From a checkpoint of a small transformer trained on Wikipedia.
Size: 14 layers, 13 heads of 64, MLP 3328 GELU, vocabulary 8192, 124M parameters.
Architecture: LayerNorm before each block, learned positions, no biases in attention or MLP, normalized queries and keys.
Training: a variant of Muon for these matrices, 985M tokens, 7515 steps.
Each number is 200 + 20 x the weight over its row's rms, rounded and kept within 0 to 999. Layers, rows and columns count from 0. The size before them is the row's rms in percent of the matrix's.

# layer 9 attention value, 832x832, rms 0.0234, rows 764-831, columns 64-127
070,188,199,166,223,188,201,239,200,170,239,169,221,147,218,234,195,174,205,220,205,200,215,201,174,213,205,197,185,190,232,231,248,215,200,186,207,157,195,207,204,172,217,222,178,213,201,206,188,199,236,215,162,208,215,199,225,185,207,185,185,229,215,190,210
076,226,204,190,225,149,191,208,172,187,205,205,224,197,192,179,219,243,201,207,196,189,213,149,181,183,165,223,187,209,182,191,179,178,191,207,208,229,194,201,190,196,182,174,218,199,216,212,209,187,177,159,244,193,225,180,190,212,149,180,213,185,207,210,236
073,199,218,222,218,197,207,202,195,175,234,193,168,236,214,198,176,197,164,183,189,214,203,258,175,197,204,193,206,228,198,224,222,218,208,197,195,181,213,171,214,167,217,189,191,208,171,240,234,228,197,223,194,206,211,176,191,172,204,210,197,196,190,187,197
074,207,193,196,198,197,208,207,223,205,195,215,155,195,217,197,203,204,199,192,189,192,212,197,218,210,202,214,203,229,190,177,185,179,195,222,198,206,202,229,220,207,187,202,186,219,201,192,188,203,190,184,208,216,221,199,183,167,222,193,226,232,247,211,170
091,209,168,180,212,178,210,235,206,148,224,223,179,180,184,179,215,244,175,184,191,214,205,189,176,189,201,174,211,199,230,193,208,187,183,187,197,210,227,173,220,210,192,193,209,166,199,225,192,224,176,220,199,202,176,179,174,228,204,207,231,181,183,208,219
093,189,184,178,208,209,203,218,161,177,220,224,201,196,212,203,182,200,197,200,199,205,186,190,234,184,216,198,176,244,215,209,204,190,175,200,196,213,235,220,185,215,205,183,203,201,209,193,210,184,202,218,209,164,224,192,222,194,166,194,204,212,201,207,210
086,202,192,193,209,193,169,195,156,172,228,192,177,200,218,204,188,226,199,200,202,211,176,180,226,192,181,181,190,204,175,188,198,230,211,203,230,198,158,224,198,225,206,197,178,205,214,207,215,202,225,214,188,227,209,182,209,225,211,191,245,209,219,195,175
095,195,220,196,233,255,191,185,191,208,223,220,198,202,232,205,196,233,220,157,169,189,226,178,203,188,205,215,188,220,164,195,172,180,187,224,196,216,200,218,183,206,191,193,206,201,197,194,223,194,218,187,196,201,204,208,197,175,219,223,199,176,171,206,184
091,194,201,176,190,188,231,170,205,193,220,194,191,206,192,183,175,201,222,176,198,199,200,213,191,166,198,224,222,178,198,187,216,196,145,164,223,203,202,221,213,212,228,197,216,192,238,211,196,218,206,200,207,188,175,187,180,217,223,171,189,196,188,177,212
092,182,189,242,217,246,190,180,190,182,195,192,175,196,168,197,175,138,203,204,187,198,243,212,227,228,220,215,222,190,191,223,192,172,175,197,203,192,204,174,199,213,217,188,199,218,156,172,196,239,210,244,231,217,203,199,210,195,236,230,236,196,204,189,222
092,237,183,190,229,195,221,178,213,167,205,198,202,179,168,221,196,160,181,198,195,179,237,181,200,197,220,180,209,194,221,170,193,247,193,168,193,207,221,180,186,215,188,156,204,194,184,229,193,189,206,206,169,221,220,215,194,228,193,181,210,185,215,189,190
102,166,196,214,185,246,212,208,202,227,234,224,207,183,217,213,199,196,197,172,213,200,185,155,220,233,199,237,194,198,177,170,184,187,221,176,212,200,193,159,189,209,188,173,194,190,168,188,243,180,198,175,194,203,185,173,204,193,166,199,224,188,217,244,196
101,175,200,199,229,209,211,191,179,243,196,221,240,215,225,197,226,212,215,197,219,229,189,215,187,213,168,222,184,175,196,216,206,170,204,225,199,173,218,218,225,214,193,188,194,208,190,197,234,203,197,196,203,227,212,183,214,211,207,183,174,199,196,202,205
096,210,209,209,183,183,183,188,185,168,211,197,171,178,195,155,218,166,204,182,228,208,190,213,193,217,236,199,201,195,222,179,184,203,232,183,191,198,172,208,228,217,211,189,219,218,192,170,181,164,181,211,245,192,199,195,163,208,231,209,230,178,201,195,171
093,180,182,202,223,202,210,188,215,193,211,212,242,183,167,203,224,208,171,182,191,182,196,185,191,205,201,185,221,185,186,221,218,220,239,216,180,182,203,218,203,214,202,198,191,196,182,192,150,174,203,221,200,219,229,234,209,240,226,182,208,200,206,196,201
093,175,225,207,176,176,200,189,207,204,173,169,183,194,206,225,194,230,182,213,200,246,199,213,193,209,175,207,207,182,216,218,209,154,187,221,215,191,214,213,203,221,166,226,181,216,206,199,222,194,226,189,178,226,191,181,182,212,178,208,214,216,167,164,216
092,218,171,178,206,196,217,197,232,173,213,219,206,201,179,222,211,215,176,214,190,182,224,216,190,202,216,191,196,206,194,189,163,198,173,174,210,214,206,205,173,229,222,194,179,209,211,237,229,184,206,210,178,209,178,225,207,220,190,193,228,219,187,198,200
095,191,221,180,212,198,207,213,247,188,190,185,171,165,170,181,206,168,222,184,191,210,210,187,199,195,157,210,218,172,222,176,204,249,207,200,193,243,221,209,189,230,210,192,170,255,206,195,192,203,212,194,212,223,221,192,176,225,230,208,224,226,199,188,242
099,233,189,165,198,206,206,194,174,220,180,208,192,236,201,203,188,199,201,198,212,198,181,173,191,207,191,175,216,188,175,170,211,212,196,208,213,219,210,189,172,182,180,184,189,167,192,198,269,212,184,223,207,201,205,189,200,212,166,209,200,213,162,215,216
098,189,197,192,186,175,190,233,207,239,215,189,237,228,196,191,187,216,240,196,177,202,198,231,232,208,184,214,171,198,194,194,218,215,208,196,217,197,152,194,169,200,204,194,213,205,219,182,195,227,223,205,215,207,198,186,196,191,192,201,224,226,200,211,195
095,209,202,178,185,172,221,217,235,201,201,208,239,203,222,201,211,189,225,246,251,206,179,245,194,188,199,211,204,171,202,198,183,205,182,187,229,180,234,201,250,197,208,168,186,182,192,166,184,142,166,224,221,192,203,176,233,231,176,215,152,231,183,229,183
096,239,218,205,187,220,188,217,199,203,224,215,175,195,186,193,194,191,181,207,169,208,214,186,179,199,225,232,187,186,187,173,217,249,211,192,191,170,163,229,198,183,189,183,208,172,215,218,182,175,210,191,175,192,208,185,163,200,183,191,202,227,231,186,211
089,206,179,212,189,193,183,220,166,214,238,180,219,211,210,196,226,203,207,143,213,192,205,204,202,190,211,217,171,212,213,187,194,221,202,188,196,187,184,221,193,196,209,195,207,196,236,211,210,187,193,191,208,161,195,205,216,163,244,210,168,202,246,195,191
098,194,216,200,197,195,214,184,210,185,176,224,194,202,191,191,156,196,183,183,220,182,209,210,177,158,200,185,203,188,202,231,185,190,188,218,212,227,190,193,175,213,200,184,169,167,174,201,197,200,244,148,187,220,216,205,232,185,185,205,170,205,209,205,171
092,193,180,238,226,246,171,221,179,221,247,190,227,191,207,218,191,180,184,173,193,227,175,215,194,215,222,188,186,224,204,219,224,187,221,202,187,186,166,213,219,210,193,186,195,194,220,185,211,188,207,191,217,210,225,209,196,192,207,184,204,214,240,170,178
093,203,213,173,228,234,192,185,193,133,209,217,220,215,185,176,174,185,195,153,255,203,197,212,188,225,223,193,215,204,236,214,197,165,216,202,225,189,207,210,200,181,202,206,192,184,217,184,187,200,217,168,194,211,194,194,192,216,219,186,221,187,216,172,183
089,194,222,198,186,184,194,216,183,243,198,183,209,161,171,172,170,197,211,212,209,201,238,197,225,215,194,213,194,204,152,244,226,188,169,202,191,200,222,204,188,224,209,181,192,159,208,210,203,204,183,195,205,173,170,196,195,210,213,227,214,175,218,175,189
087,204,224,208,192,174,200,158,210,188,197,204,187,258,190,211,179,213,208,253,171,193,200,192,196,210,222,226,175,199,183,221,178,191,184,204,213,207,199,195,204,193,190,184,188,213,194,193,216,180,202,208,184,196,166,181,226,199,185,192,201,201,203,184,226
094,193,196,176,194,217,170,186,189,206,224,188,188,201,196,205,225,229,217,201,201,196,213,180,225,233,199,185,208,217,229,195,170,199,198,232,171,185,210,167,198,192,212,168,209,185,197,226,169,157,194,213,196,231,196,189,188,203,217,226,223,161,190,237,219
103,175,182,219,175,185,188,224,180,221,184,208,210,213,214,188,177,215,182,185,222,164,211,199,229,181,206,186,189,213,188,217,233,183,169,195,217,203,179,235,179,232,182,169,223,188,187,245,192,195,189,178,218,172,184,210,211,180,197,194,206,169,186,198,190
099,185,196,180,205,176,227,205,211,179,224,238,192,215,180,164,170,186,205,215,191,199,169,200,209,194,197,202,219,194,182,199,207,191,157,185,195,228,206,197,210,209,183,228,207,169,182,215,229,195,212,157,199,176,264,202,189,183,180,221,238,191,229,204,198
096,191,201,202,185,229,213,176,224,182,183,226,204,181,215,194,171,198,204,204,203,218,157,161,184,211,195,200,197,189,203,180,173,208,173,206,200,217,225,192,222,188,178,181,182,193,189,209,229,224,222,223,176,251,201,207,211,160,203,189,205,187,192,167,209
086,216,219,201,242,222,221,196,203,199,204,195,206,201,199,195,196,177,154,198,192,208,181,221,181,185,221,221,194,200,244,182,194,224,200,197,203,185,240,215,164,202,202,204,184,210,219,176,194,204,204,186,183,200,203,193,189,188,214,180,195,206,218,166,185
094,223,209,130,148,190,208,199,211,201,191,207,208,204,242,193,202,234,185,249,206,183,185,208,204,181,187,192,185,198,195,193,219,201,204,201,196,182,219,218,197,190,188,205,181,227,173,188,167,145,187,208,194,239,182,204,220,207,193,194,210,213,191,184,199
095,173,220,158,187,203,212,222,208,193,190,202,221,221,184,209,192,213,186,221,192,215,150,217,209,182,212,223,161,228,208,191,231,196,206,208,221,199,210,189,220,194,214,198,203,211,190,191,204,199,258,237,188,161,208,208,209,214,193,167,180,191,121,199,219
090,224,200,167,198,160,179,186,213,206,190,221,189,204,164,195,227,223,163,198,204,202,214,187,190,216,189,212,217,180,193,188,195,199,189,202,184,186,222,177,230,193,215,211,202,205,196,193,194,196,195,232,188,217,205,194,178,199,176,200,226,176,182,221,208
097,210,198,181,192,210,189,196,194,180,177,187,208,223,231,212,183,179,235,163,175,220,244,194,174,191,192,210,184,201,222,196,209,186,181,182,211,219,201,172,193,211,207,200,220,208,229,201,220,202,159,176,229,183,208,189,191,210,203,219,228,210,196,191,182
092,206,215,220,207,201,209,158,216,161,192,217,222,162,204,207,190,213,208,189,195,177,212,205,232,184,164,167,231,207,242,228,187,160,186,186,210,182,238,181,221,209,209,184,198,197,193,208,205,191,202,206,230,189,223,186,191,168,178,210,198,178,227,191,215
096,201,176,217,206,200,215,226,201,188,219,225,220,195,173,207,175,214,191,194,224,219,202,224,214,221,226,236,201,210,196,226,217,197,173,242,242,175,198,217,184,200,186,176,186,214,182,202,211,167,206,220,196,229,203,197,211,206,180,215,208,214,213,215,209
083,189,194,241,202,159,203,192,220,201,257,239,172,190,188,230,229,225,200,241,211,188,227,195,199,208,175,179,230,200,208,218,191,239,193,187,234,203,190,178,190,207,204,211,234,179,194,205,219,189,169,164,185,189,249,215,192,183,200,215,194,242,222,188,216
091,208,195,229,190,205,230,191,222,204,172,211,154,228,211,187,194,183,189,210,229,214,201,180,223,201,208,196,190,168,168,180,186,197,222,185,183,215,172,183,186,196,199,187,174,213,204,193,205,193,171,209,230,188,187,202,200,177,202,206,190,237,213,199,203
093,191,227,204,183,179,171,201,199,192,201,188,198,213,188,194,198,205,188,196,220,198,206,185,196,205,180,216,174,179,172,206,223,226,188,168,182,194,183,233,180,205,195,204,212,191,216,242,169,223,218,197,157,200,159,229,206,220,179,229,237,197,186,211,192
096,223,181,178,212,178,190,233,196,189,183,219,224,220,229,248,198,185,183,207,199,227,210,170,196,192,197,192,209,189,201,199,195,183,196,201,191,163,192,203,198,199,216,184,185,161,208,181,176,180,206,221,203,228,201,175,198,208,139,215,200,175,181,184,199
094,188,174,201,168,215,217,191,163,186,194,187,210,198,189,228,188,178,221,215,215,172,222,208,212,195,219,212,191,210,195,185,227,191,183,204,231,196,242,170,182,196,212,198,182,229,203,209,200,189,196,209,214,174,189,202,203,169,222,216,198,174,177,207,188
100,225,201,202,174,222,193,218,169,178,175,193,218,208,226,188,215,161,185,169,200,171,209,199,217,200,186,220,201,170,214,177,180,168,189,199,209,187,241,202,211,192,203,176,198,182,181,215,164,208,184,240,199,201,150,216,191,231,195,211,221,239,183,179,216
098,206,206,174,212,208,190,185,242,169,215,205,193,195,189,216,246,194,182,216,190,207,185,204,181,192,186,223,203,213,208,161,173,211,187,184,233,199,213,209,239,173,204,235,184,227,211,202,219,221,196,224,181,240,193,218,228,221,189,201,220,191,180,196,201
094,197,210,207,180,191,182,204,211,204,231,199,215,225,220,198,181,171,173,190,208,193,174,208,224,209,169,199,202,214,196,238,199,223,203,187,212,207,226,238,185,190,172,171,240,219,169,174,154,186,200,207,190,200,181,212,192,222,187,191,178,189,230,180,216
089,181,209,180,213,165,173,179,193,175,197,188,205,225,211,160,214,197,173,204,213,198,172,188,190,190,238,183,229,194,173,185,232,208,171,192,201,222,237,208,187,211,195,173,188,215,218,217,187,195,194,195,213,188,212,207,205,187,199,174,212,216,194,191,202
092,182,215,199,187,200,208,196,202,182,196,226,180,185,209,191,194,202,210,200,221,202,203,223,200,209,201,220,216,207,190,175,218,190,198,179,194,195,178,209,194,171,192,194,204,222,239,207,175,204,205,182,227,191,181,213,177,232,186,215,216,201,214,168,199
098,166,210,196,196,202,180,232,188,141,218,174,204,201,207,205,185,197,187,176,209,199,191,182,209,173,193,212,205,189,200,202,183,204,175,226,196,167,158,204,194,219,208,176,193,209,193,226,197,216,200,185,185,206,215,211,197,184,186,199,234,197,180,194,194
096,243,208,209,210,219,195,168,229,229,215,189,186,179,243,222,221,216,200,184,189,211,219,197,171,195,233,199,184,209,194,206,203,180,219,166,219,195,200,182,204,195,168,199,193,194,204,187,230,191,231,196,207,180,178,219,210,199,232,181,200,209,175,185,233
087,208,173,248,192,172,193,224,179,195,172,191,266,182,200,250,209,184,209,225,164,203,247,207,199,213,189,200,188,177,176,191,211,189,195,233,230,174,263,206,205,204,209,193,226,180,167,170,231,187,178,217,238,161,187,185,205,195,171,211,217,196,207,227,185
091,194,192,252,200,171,181,172,197,209,227,182,208,229,205,211,170,200,191,233,179,214,202,206,195,207,207,199,216,214,209,203,179,189,203,186,217,215,159,206,183,207,194,186,255,181,193,197,236,192,221,186,198,178,226,204,178,176,261,183,216,244,205,201,213
095,189,201,219,224,165,197,233,205,230,191,200,207,236,175,199,198,228,194,194,217,201,193,228,218,169,225,157,222,202,183,222,203,184,215,205,159,205,182,236,172,182,212,230,196,209,201,211,193,230,238,185,189,190,229,194,209,200,180,175,153,191,213,209,183
085,203,203,232,203,197,172,200,174,182,234,206,141,208,206,219,200,212,180,212,192,199,169,199,169,200,186,189,174,181,187,190,188,174,224,228,200,190,191,236,197,205,204,200,223,238,205,213,235,225,217,205,187,165,217,197,216,203,184,222,176,178,199,178,202
095,191,208,199,182,204,207,191,182,202,150,191,178,189,182,198,187,170,205,177,187,209,224,209,233,237,199,200,205,220,223,196,203,201,194,196,213,201,198,170,177,193,191,208,194,220,197,189,207,182,187,225,210,170,172,203,198,184,195,192,223,215,219,182,192
089,196,196,210,204,217,199,176,207,184,217,184,180,209,172,202,211,217,187,208,169,217,195,206,214,187,215,213,208,184,226,211,172,228,209,197,208,211,174,210,192,213,209,201,198,204,194,188,220,197,232,216,182,198,254,208,180,174,177,200,172,211,205,186,208
090,173,245,185,198,211,185,170,181,173,223,265,195,165,197,215,207,181,232,189,216,214,235,190,199,216,204,196,175,188,174,194,228,195,202,210,178,222,213,202,203,165,189,211,203,200,209,191,220,153,179,213,196,234,180,200,170,231,222,209,224,191,184,173,207
090,193,181,227,194,178,194,177,209,190,160,178,160,188,220,163,203,225,188,212,166,166,218,188,227,203,181,199,203,188,211,177,170,193,154,211,212,219,192,168,204,184,188,154,193,199,190,175,217,228,214,215,206,203,182,189,211,182,218,181,182,209,224,202,205
090,181,221,208,195,200,208,217,184,216,226,192,216,230,211,209,193,212,210,173,194,172,172,239,207,198,210,206,198,186,198,188,200,171,207,241,187,181,163,233,223,174,236,195,182,185,217,218,251,215,228,194,198,197,197,195,190,223,188,200,193,188,220,223,207
096,210,200,222,196,168,201,230,214,205,203,208,204,209,200,173,248,256,185,187,200,209,189,231,179,186,192,208,204,179,210,170,212,222,180,218,183,169,194,163,195,167,220,184,205,202,170,207,199,157,183,214,184,183,212,204,175,178,212,218,189,216,200,215,136
091,220,206,233,186,171,189,212,219,172,241,214,176,191,166,218,178,164,155,247,207,222,190,220,155,197,168,166,198,177,202,170,188,180,178,204,219,183,210,182,230,198,196,172,178,196,175,196,212,225,244,184,221,192,229,194,210,181,207,227,220,193,216,222,182
093,193,209,190,192,219,184,188,167,177,211,231,186,193,206,232,186,224,187,211,214,190,220,194,204,208,184,204,155,205,212,196,162,212,207,154,245,235,228,196,197,199,198,207,228,150,228,188,190,201,226,190,217,221,191,186,220,200,213,170,169,179,190,178,199
092,197,190,182,203,189,212,180,206,234,233,201,162,191,195,192,174,222,207,209,193,207,157,192,197,147,225,178,193,232,186,232,171,193,194,190,198,205,198,234,213,186,186,216,192,231,179,211,180,200,193,177,214,190,246,219,199,188,204,210,175,208,205,224,192
092,207,196,204,218,221,215,198,176,196,222,186,146,150,200,255,208,226,200,238,183,204,202,221,200,214,189,242,188,212,216,227,189,188,221,171,197,214,197,178,172,219,182,210,194,201,208,217,209,176,194,219,185,218,173,187,199,188,241,189,193,215,221,173,224
099,177,190,221,177,203,200,183,191,195,171,179,202,210,218,174,223,211,187,202,188,201,229,192,208,207,128,217,248,191,192,215,217,216,214,215,204,199,197,191,185,188,211,222,219,210,206,205,199,188,177,191,200,209,197,199,228,208,225,175,184,241,221,234,227
089,216,193,179,239,179,198,167,237,158,187,222,154,185,210,183,241,189,158,206,215,204,189,199,179,207,203,180,194,203,220,194,204,231,233,221,195,229,227,186,177,188,212,191,204,179,179,205,222,201,177,200,180,207,231,210,189,204,202,196,237,167,215,222,203
090,202,198,187,194,188,201,186,227,180,166,208,185,176,180,173,189,221,214,190,204,185,176,190,237,154,200,199,203,223,202,198,207,171,173,212,227,219,235,203,190,200,207,188,184,167,208,197,169,227,191,216,191,225,202,201,193,197,177,201,142,209,164,229,187